{
  "weight_decay": 0.093,
  "final_lr_fraction": 0.0,
  "dataset": "wikipedia_en"
}
Each number is 128 + 24 x the weight over the matrix's rms, rounded and kept within 0 to 255. Layers, rows and columns count from 0. Numbers have three digits each.

# up: layer 4 MLP up, 1024x256, rms 0.0665, rows 381-427, columns 192-255
# down: layer 4 MLP down (transposed), 1024x256, rms 0.0586, rows 381-426, columns 192-255
up381:128178121142135118121145127153135118120166109203124130104094126123101122086150156125119112091107115131147182113148125110160114092126147131163165151125107143130184100116130107130151084124135135
down381:097154094104142105151134144133159134073133135120123133127148124000137130108112126127108120134128117164114125108045101119103112118144107153118151099108127170129116125142160147126131156131103130
up382:117140110088133166187130115132182160115107139138135144112104094145137169082128129126142121114138143133141142087137096140131126138080140164104142133093136163185095113127134144135144079122140097
down382:139125132106169154163114140092123106139115121133134134141149133109139135132105094101105119126133135090113127139156122124102160132145151143146124122115137136115105142155143154101113096129099101
up383:137127146130143095082148104163113136165108119143119129146117155156118130121168157122114155121145094127153102135157120123144111110146143141105080143105165047153106127146089084176143149119107116
down383:108094146132126153166106173135128121100121134115130128147143130161148122145129144152115102123135138129125130116159142156116136120117091133136138111120095134143157098146116132135148108129123129
up384:146125121148121083100079095147082115148119135164115109137084164117125125141130094150118143128146119134131134126131113131123142117109144121172111153102133126138138098111119120135132161107141147
down384:160143136127147093124163157101135122100135127156129131103140089138136147166115111117138125120146157145137103146123145148105074135157120139114146139146099120116116139136158125135109108125118127
up385:127144128166148119117126125131097140121127105172127128103129112128122138084130116094148126086096116113121154134143130121139109130205128151094096146111107115149133148047142175129167130136106104
down385:112164143111128151115135139130150138143135156163130140160138114137076116208149153107129125124116163152092122092144126115131137146105095115117119103084118122116134157180153098097130128110112127
up386:148128110111109159109139096212190121111156117146127088116130139121138138152150130108154153115118140154139121105141101089138142199101103128165146142120125128143151114110137089105104124115134138
down386:132115167100116128161126112129138148120149115107169162079129118141148116141152124160104118130132094113144097152169096130150120120166123147118104154159130116137087111141147132144127162119070103
up387:154122127137123130090140148149174129143154177123086126128123101178109164177102137072168115115124121125119107107157109124117168120131091145138109166132146093142077135087139061115152127161089107
down387:131104112092157127161142088136133154150139104134116143134095115169152196140151164094198120155131073105155101099109150168085144135127126123113114125103098114156136090172074128173122111112157108
up388:136144155059139153169150164114121117134150106156137164117137114154101159191121164075089113117155085089166134133136114132160130101125103138112128132124179093155139090137115131104139133127109138
down388:133152077131149173143110097114147115191129122131164165165145109142156130118118138123147118094132106146148128159215109120125157076143147134090161098105146105106132127103099183088154087080119132
up389:132165172116108141110147143129150119148121113149086099103120127119099117168101115103113146174133132140138131128106104100125090132141120114143143139128095140137159146153136102108130090188109143
down389:128156160138166113125144099105153146138124108124132114132113146128154123105093103114148102122102108127109116130092133154154105104109111168176164076096140151113144112106116180154128130093126152
up390:136151136107123154103093081116104152138132118146117116111109132134150135152075126133117103065124144108131177127137116114088133138103172131105095128130101132124136138128136169115143117159113152
down390:128135125144152130083123142172144126157124125173133101103147097120135121087135116132113138143131096178136145126160113097175154126122098153109173132146156130090141117169091106120126117110085117
up391:152108153130140127107102143125113120156152167143120126161139175184119180123129089071127115130128150160126132113171105147138140110133165118096161170130162124157097155088106117117136127142133088
down391:099120130130104117113144127120115136123100146101115132143141103138129152133099145122148140139119125116138100120111181134131128112145121126157129128131141167150159131124139138106116130153155107
up392:197068132126120068138102102140102121110147141202132132147178115104106104100173139085135157117153158116124099129173126184122147095161099173121103145132124083102161171096138157125114133138118104
down392:160133175132161114149107120099146136128080154123115164121099134149140121118106115084117120128137120168147136143139067119094124104099100139120091142122142101133159137096099137148147136109153137
up393:118137149086148088119119123145158146132148165113140131093102128078133136130112144118122136119111143112141141127118124071117145149140123142091129153100141093108163113138112080097131116144144107
down393:129133114122132111116113130120144122098116112101133144133151134118148102114087128147147052132095124126135109164158114128132080128108123133135150144143172150135115156139087115164100134085129064
up394:148140129094125103151164071157129164183098115162154147138148088147105119158102118106103158102168151159145102119154095089120150160130116132124152123101160130137164132146099118133111112103106077
down394:127168128160150115095088167137084123075114146118130132121119148119127115117090125135177115152116065172072169177151151115168100135119154146114142116149120115139137132144149152161127114160117098
up395:154158127118115089163106120143136121130137143199120100134127129196137125108140127115155127120191116130121117118128097139105113136130144164173092130130163109128146136129115160129173144124144112
down395:118124086146116128171069117112143128148120139132083091149115125174105149133146145132186102108142104107095123113171151120136117142115128139152095110096138114143118097130143112105115093130147096
up396:108111170108110145153109134157144118135130145097178130159166132085146111138116121084157131125162125090151121128112130123091131176139100180159156104099141147133090163137123172066070119151166061
down396:136156168096114101114161134124131139122099098130148137162157105100107096177145178145122146131152149115087116086057155092118102138129172162101094033122102137126140142103112150113129092134121155
up397:148105135119163157176135128123158108112131125103098064116121158107098156165149109108133119102118146137133132120152122128089142117107127134141130170124132106146159112127100118083145116114120123
down397:159143146146127128116111104136139117105133099143099123126108130147132106116138122144099110085134151105134099139150132111087158115148122085142126137158097127109113136151144109121134115157143148
up398:128101164094137118129106146136149144147138143125156153140143115138139158114161133106122105111092132161143112098125108116118167163134122125145126139132163132127114137128132121153124112127086101
down398:086126136120138123159134133115129173122132150121130115131081138119137139084156112118135156124144119114145160108104109130162110137172097108102131168144125180100136126114120132121163121155127153
up399:134127105146109138130150133136145133136117079117086140104124116114122175124112119132097144119120159117133124141128122106112099113128134122129145149128104098124130179147165119153128119124136089
down399:118160121120115127168116156110146128105115084126118128157161109160161101104125169145143114148169111107132110138113106116127116103127124130138098119124104134138149159207152128143102121149139108
up400:114107132133111153095152112130135166142153134111137173144173117194140117111059116114156135093129141088133171125117125117097127158141093173122160146122115126131142177114162140131091165140119105
down400:102117084132102176117131123146109138118114121135148137147061134101166073131133106184131106146095147087149143133091151102164136128118100129142139131084095132157139121111139133133186144143153155
up401:142096133124088137162138082125101162146171114154104114074142134135134133131131158103125113151158141130162129147127129138121174128097112129153112145120097112124145173122143153076164130134123107
down401:107112108126179127160152169154103129122108050126117153152147121095128137112119116145143137156138126126153092070089151125132118093144133095057133139128108128109142140131138129149137077107155141
up402:120150133095139094130123106125132149169115131131177145164137164089129139153145165138100150124201093124170102086147147129121093140094125124108120113072123114157084107150116129120114098132140094
down402:128092125173107092108114120138140141143121097122111162129106125133136135113099141146127145073114115138148097145175175108047109157090138136145147088148144129092196127113087105157116174064142155
up403:172129126130170123101097159107143147124162135138163079113119157101105123133141155110143115187123118135149104103122128150156118124127117117148090156115125122132094057149158141144111115152112154
down403:143125125099101118130161096120072112151104121106064138123105141140103125156095119139129168149108110109147123132092153156137104128141141133130181134153120125137121164164117111130102133121127093
up404:164147142147153097110109078125152099127131152153125101140135145152088111134111098110159149098116136117107157125187137093088106134117163124118141154119075116117141158095123157125118135107162116
down404:082102124145109148109138098114135103110133105141130120146109140152167102132126126143096112164166162114102119153130148130141143097149094113124092103107126141181093119150125179102140129148117137
up405:143077135119120101121138192141149159181170160116126177095148129166123156107133168120131131141111154113121147090139103163118133092134136133159154207111096121143158118118126149108144116163139117
down405:121118108123129122109102131118141132058094140155206134127165123117181110138115133152146130102129113137116141191130123119108101138104113100149135128161090137101136102156138128127155169138141138
up406:118110156152115127104099101146136123121140086169168098105160101106135133115186112099128142102126087056131130107127113161124134103182170182122120138133156143130151176102102140074096103154135109
down406:152126121124130092085117112143124123144162133113141106155131156128109092147128143133207130124145109136129139122148117152161126099121132155117147132140103101124115144130112102132073117135150139
up407:175094171092117119144089153109158118107136164141111124165094157170103169191129107093123105133143122128135155141146101074100146109132115138151112172110136094141113145122118108157136122158112099
down407:130148111102127151118116147119141135124131101138130121132147118166145155151126129157135107127114120146146122140132120144141119136123122091124154107163117141136153150172149124172171166130143117
up408:115130127110123160128124135119119187130174119121198148112132147146132130134128156104085110136119101094130139095116129152132168131076115134145097146110147110133164101118161127134110101139134165
down408:138097096121104172147145143096159164158134148113101134110062145146190109108100121098121135104116150129057137120142106147135107129096104117128122114126111102155069147110115128132145121115134125
up409:122074150137102098132108116136166145125120164170143092149184155103132123127178139078140115113184129109154114128133134121115110138130148162162102154113124107124099174139112117107093125121148119
down409:152140182119149118152133118098146105131118107124107139139110124162118128152121140123156119140106133138120128116092129115164118130085126138096142067116119133140113123135086143153133108108135145
up410:125067139131124124091135126178154169179147134123102170157153130133132153139082121119134164148138109103155118122147080126109131113078102164119113123109112114110153159138120126136120169148093128
down410:102107110136145121124119160086148155097139156126149116194106132166101154105127157122143114120123132122138176122169113089150136114113105141080145133115145092100094126109107152128129112133133116
up411:110101167084111131134112129104140120132120119112184167121162111155135146165092174072109151093113111072155160119132122157076129158156151131130154125122092124129123151093100165113090141159142126
down411:142114109154120133103131138149148107111133154128133130099112120146096128148135125148117138122121152101105138158117145101149079175133080183150154135135137125155126118083163130115151114093167120
up412:121158170157146120127099141121152114116109164127149116135123157124114148143091118102150123115153141111171138134136130102095136124119151135152144126123116132107105133137138133167119130145116112
down412:146111123098156118158096121134127112097141136099092146120150120126128110133150095124110119126108127153116127130162105155120131131086100111133106146139091115113125114106121137099173131119141116
up413:120123166163120158102111092113100168155154126099156137115094168159123124146153131131117145092174150096191148146118142116156120114106123160132155113113132109154111057117151102113127132170110145
down413:119143165187148145122110104137131123160146140085110132116102139105160126142114105162146087117124154107124130142162124175137111134147152168156123108105121148150113142138126139120118152167098121
up414:121122143121098126115112101100144115123122127143136112097136132144139128157132117131101140144108140078155127120113124113153121121169138158114120159122093127152110124071112122136119137127159119
down414:133148124106153104113131107154101101099133117146114128132090117088104127134141144123138145138123089155123144126118132125143140150114132142122102131128166110112084140145109135168134122131151154
up415:125098110161136138108116146172148148124109112131133145140152153145119131120140169137132150131140114107143151098122119117061114156090117149148112120121128099125178168147162103158148165115182125
down415:141172138154156137109125143142100080142179125136100150115132112148131132130110126129168146110086146137074114093107152158180137128126127079080124042156146164128130093107144138123149116141128176
up416:131160124152111105142126139111112132140100101102099101118123128153120158148153160141134115137151104107143155095132112185140149079103134136122063131129196128181126086146103138139132125108106140
down416:138111132132171139126117117128129123139137109129117146152074125134119132091110121148119103115117125122129124126130159125131140109155106102120143088122094110122139140008123107126125127090143166
up417:143159135092125148149140084132133124118132132115136093109136126126129147093142128140144113098114118109121127133118140140115167126095144159087099124133174129117107075110117147089106092108145152
down417:102119144154113180135107126128118128075138127159112098123126145099124109142142131132169109142125135134108114141156105139149136119142125122202114146160103114156098130142124108103141138114124133
up418:143139099132145146137136131163136135128120138157136123137087125100125126137124087133119123157150117179121093131129108107132157118076114135137119130082091133175149102146089120117153129128168091
down418:106142129101135134081146128114132120172149152091149134141153155111131104085144124075143139082116135139078157145094130149182119129164155140083096101165139140112114134105174098133144138161121128
up419:135150101120146134132143109172101135130145145137116096132139119154107120136108140141121134149106146138118125103158123137141145130094129144105152140104151092176136141136114107083141113136118123
down419:152142142148089114098050122145135119132156130148148127120132124163117104150140075108107131107108130149166180139173077159113153096156116141159136119172147144127140164169145171149124110100128104
up420:134126156114145107121132132157143122145120112118157089108157127124139129099109114131166117084090129129183119080122132121146104141148136158089128131091118093129108125119093110147104128123128134
down420:120129126154132101132125147127143098163136129140146120127117117159081123172147145145114131146131127154143152154143149071134186131090144118168122108139146084136144148110121125136138138119131149
up421:142066176111118124139135145124079157125172131118145157134075108134117164124113137100134161131143111109174154160130115169170102139175147130146084153133137112183133153114108111102128099205095128
down421:101116126130123112137092122109140106130115122126103162140136105137102150165109164142130136174165095121095125151123114137125144100132178121097088098148115129106111107163071119163111139137139138
up422:138163142155144140092108120160106138147095125115095119122085144110134131137136118167088131149158093158167109103132122107143133180128166140147142134118120104108124104156162097136104142141072133
down422:091123132117126136135107129117113129107149118114108117130128130090134097134082147078113115139103106128110160113074136139142110091143143120080142144155124127098096120146108090155096149095133104
up423:131115099186132142122124151162134131155135137120096121128166154125128137125123156121107115109105138118153143128111137153144151122146141162130158138124156111148054152117116106142155126154113110
down423:111132141109124123145130114160110139114131094149119100110115140119174119168102083127144127159153140126134115108136129118155124171091113108143129087128130178124138122143121122118098133099113137
up424:114088174111117146149153134118139114092174144161112153124104168112128134115096131143162166064159094135132161132152124134122097159156135153125157136122121087097132145096111160084138110142124119
down424:099149137066079150153129142117139121110095081090166126100136104183122152157119137148165125132147137160156117137124122143152073153159142142144112123101164151079101104162122105120127143133088132
up425:114117105126150126131126134159168111124113143113169141114103133083122144136126137158135126164164144092131144096128134111108115143144084139153124117112117116106127107112125134140130176127106152
down425:157148125156104131111113150108109133110148149139075142132124144151117102129120131110112126112077123150140133133115120162117147115116140114106126110150139129139096122135091137164112118119107085
up426:134112108160129105090130146121124114119154131158124101132127131122079136137119127133142100142125110143137155134165147110142133127117127130154147123115151089143090108130107113136144127116108120
down426:157124118100151114191112093091140129101094129150121136185117155137148170116101157128119078064124127094140130122124149133122103134110086126099131129133120141111130158140131141142100129123091133
up427:130078123164113105107096149145155124131127140170131105116141147152128109150156144138104159174165133157142163112116130120124126165099131155206152144126123138141143119126121143135178142145139157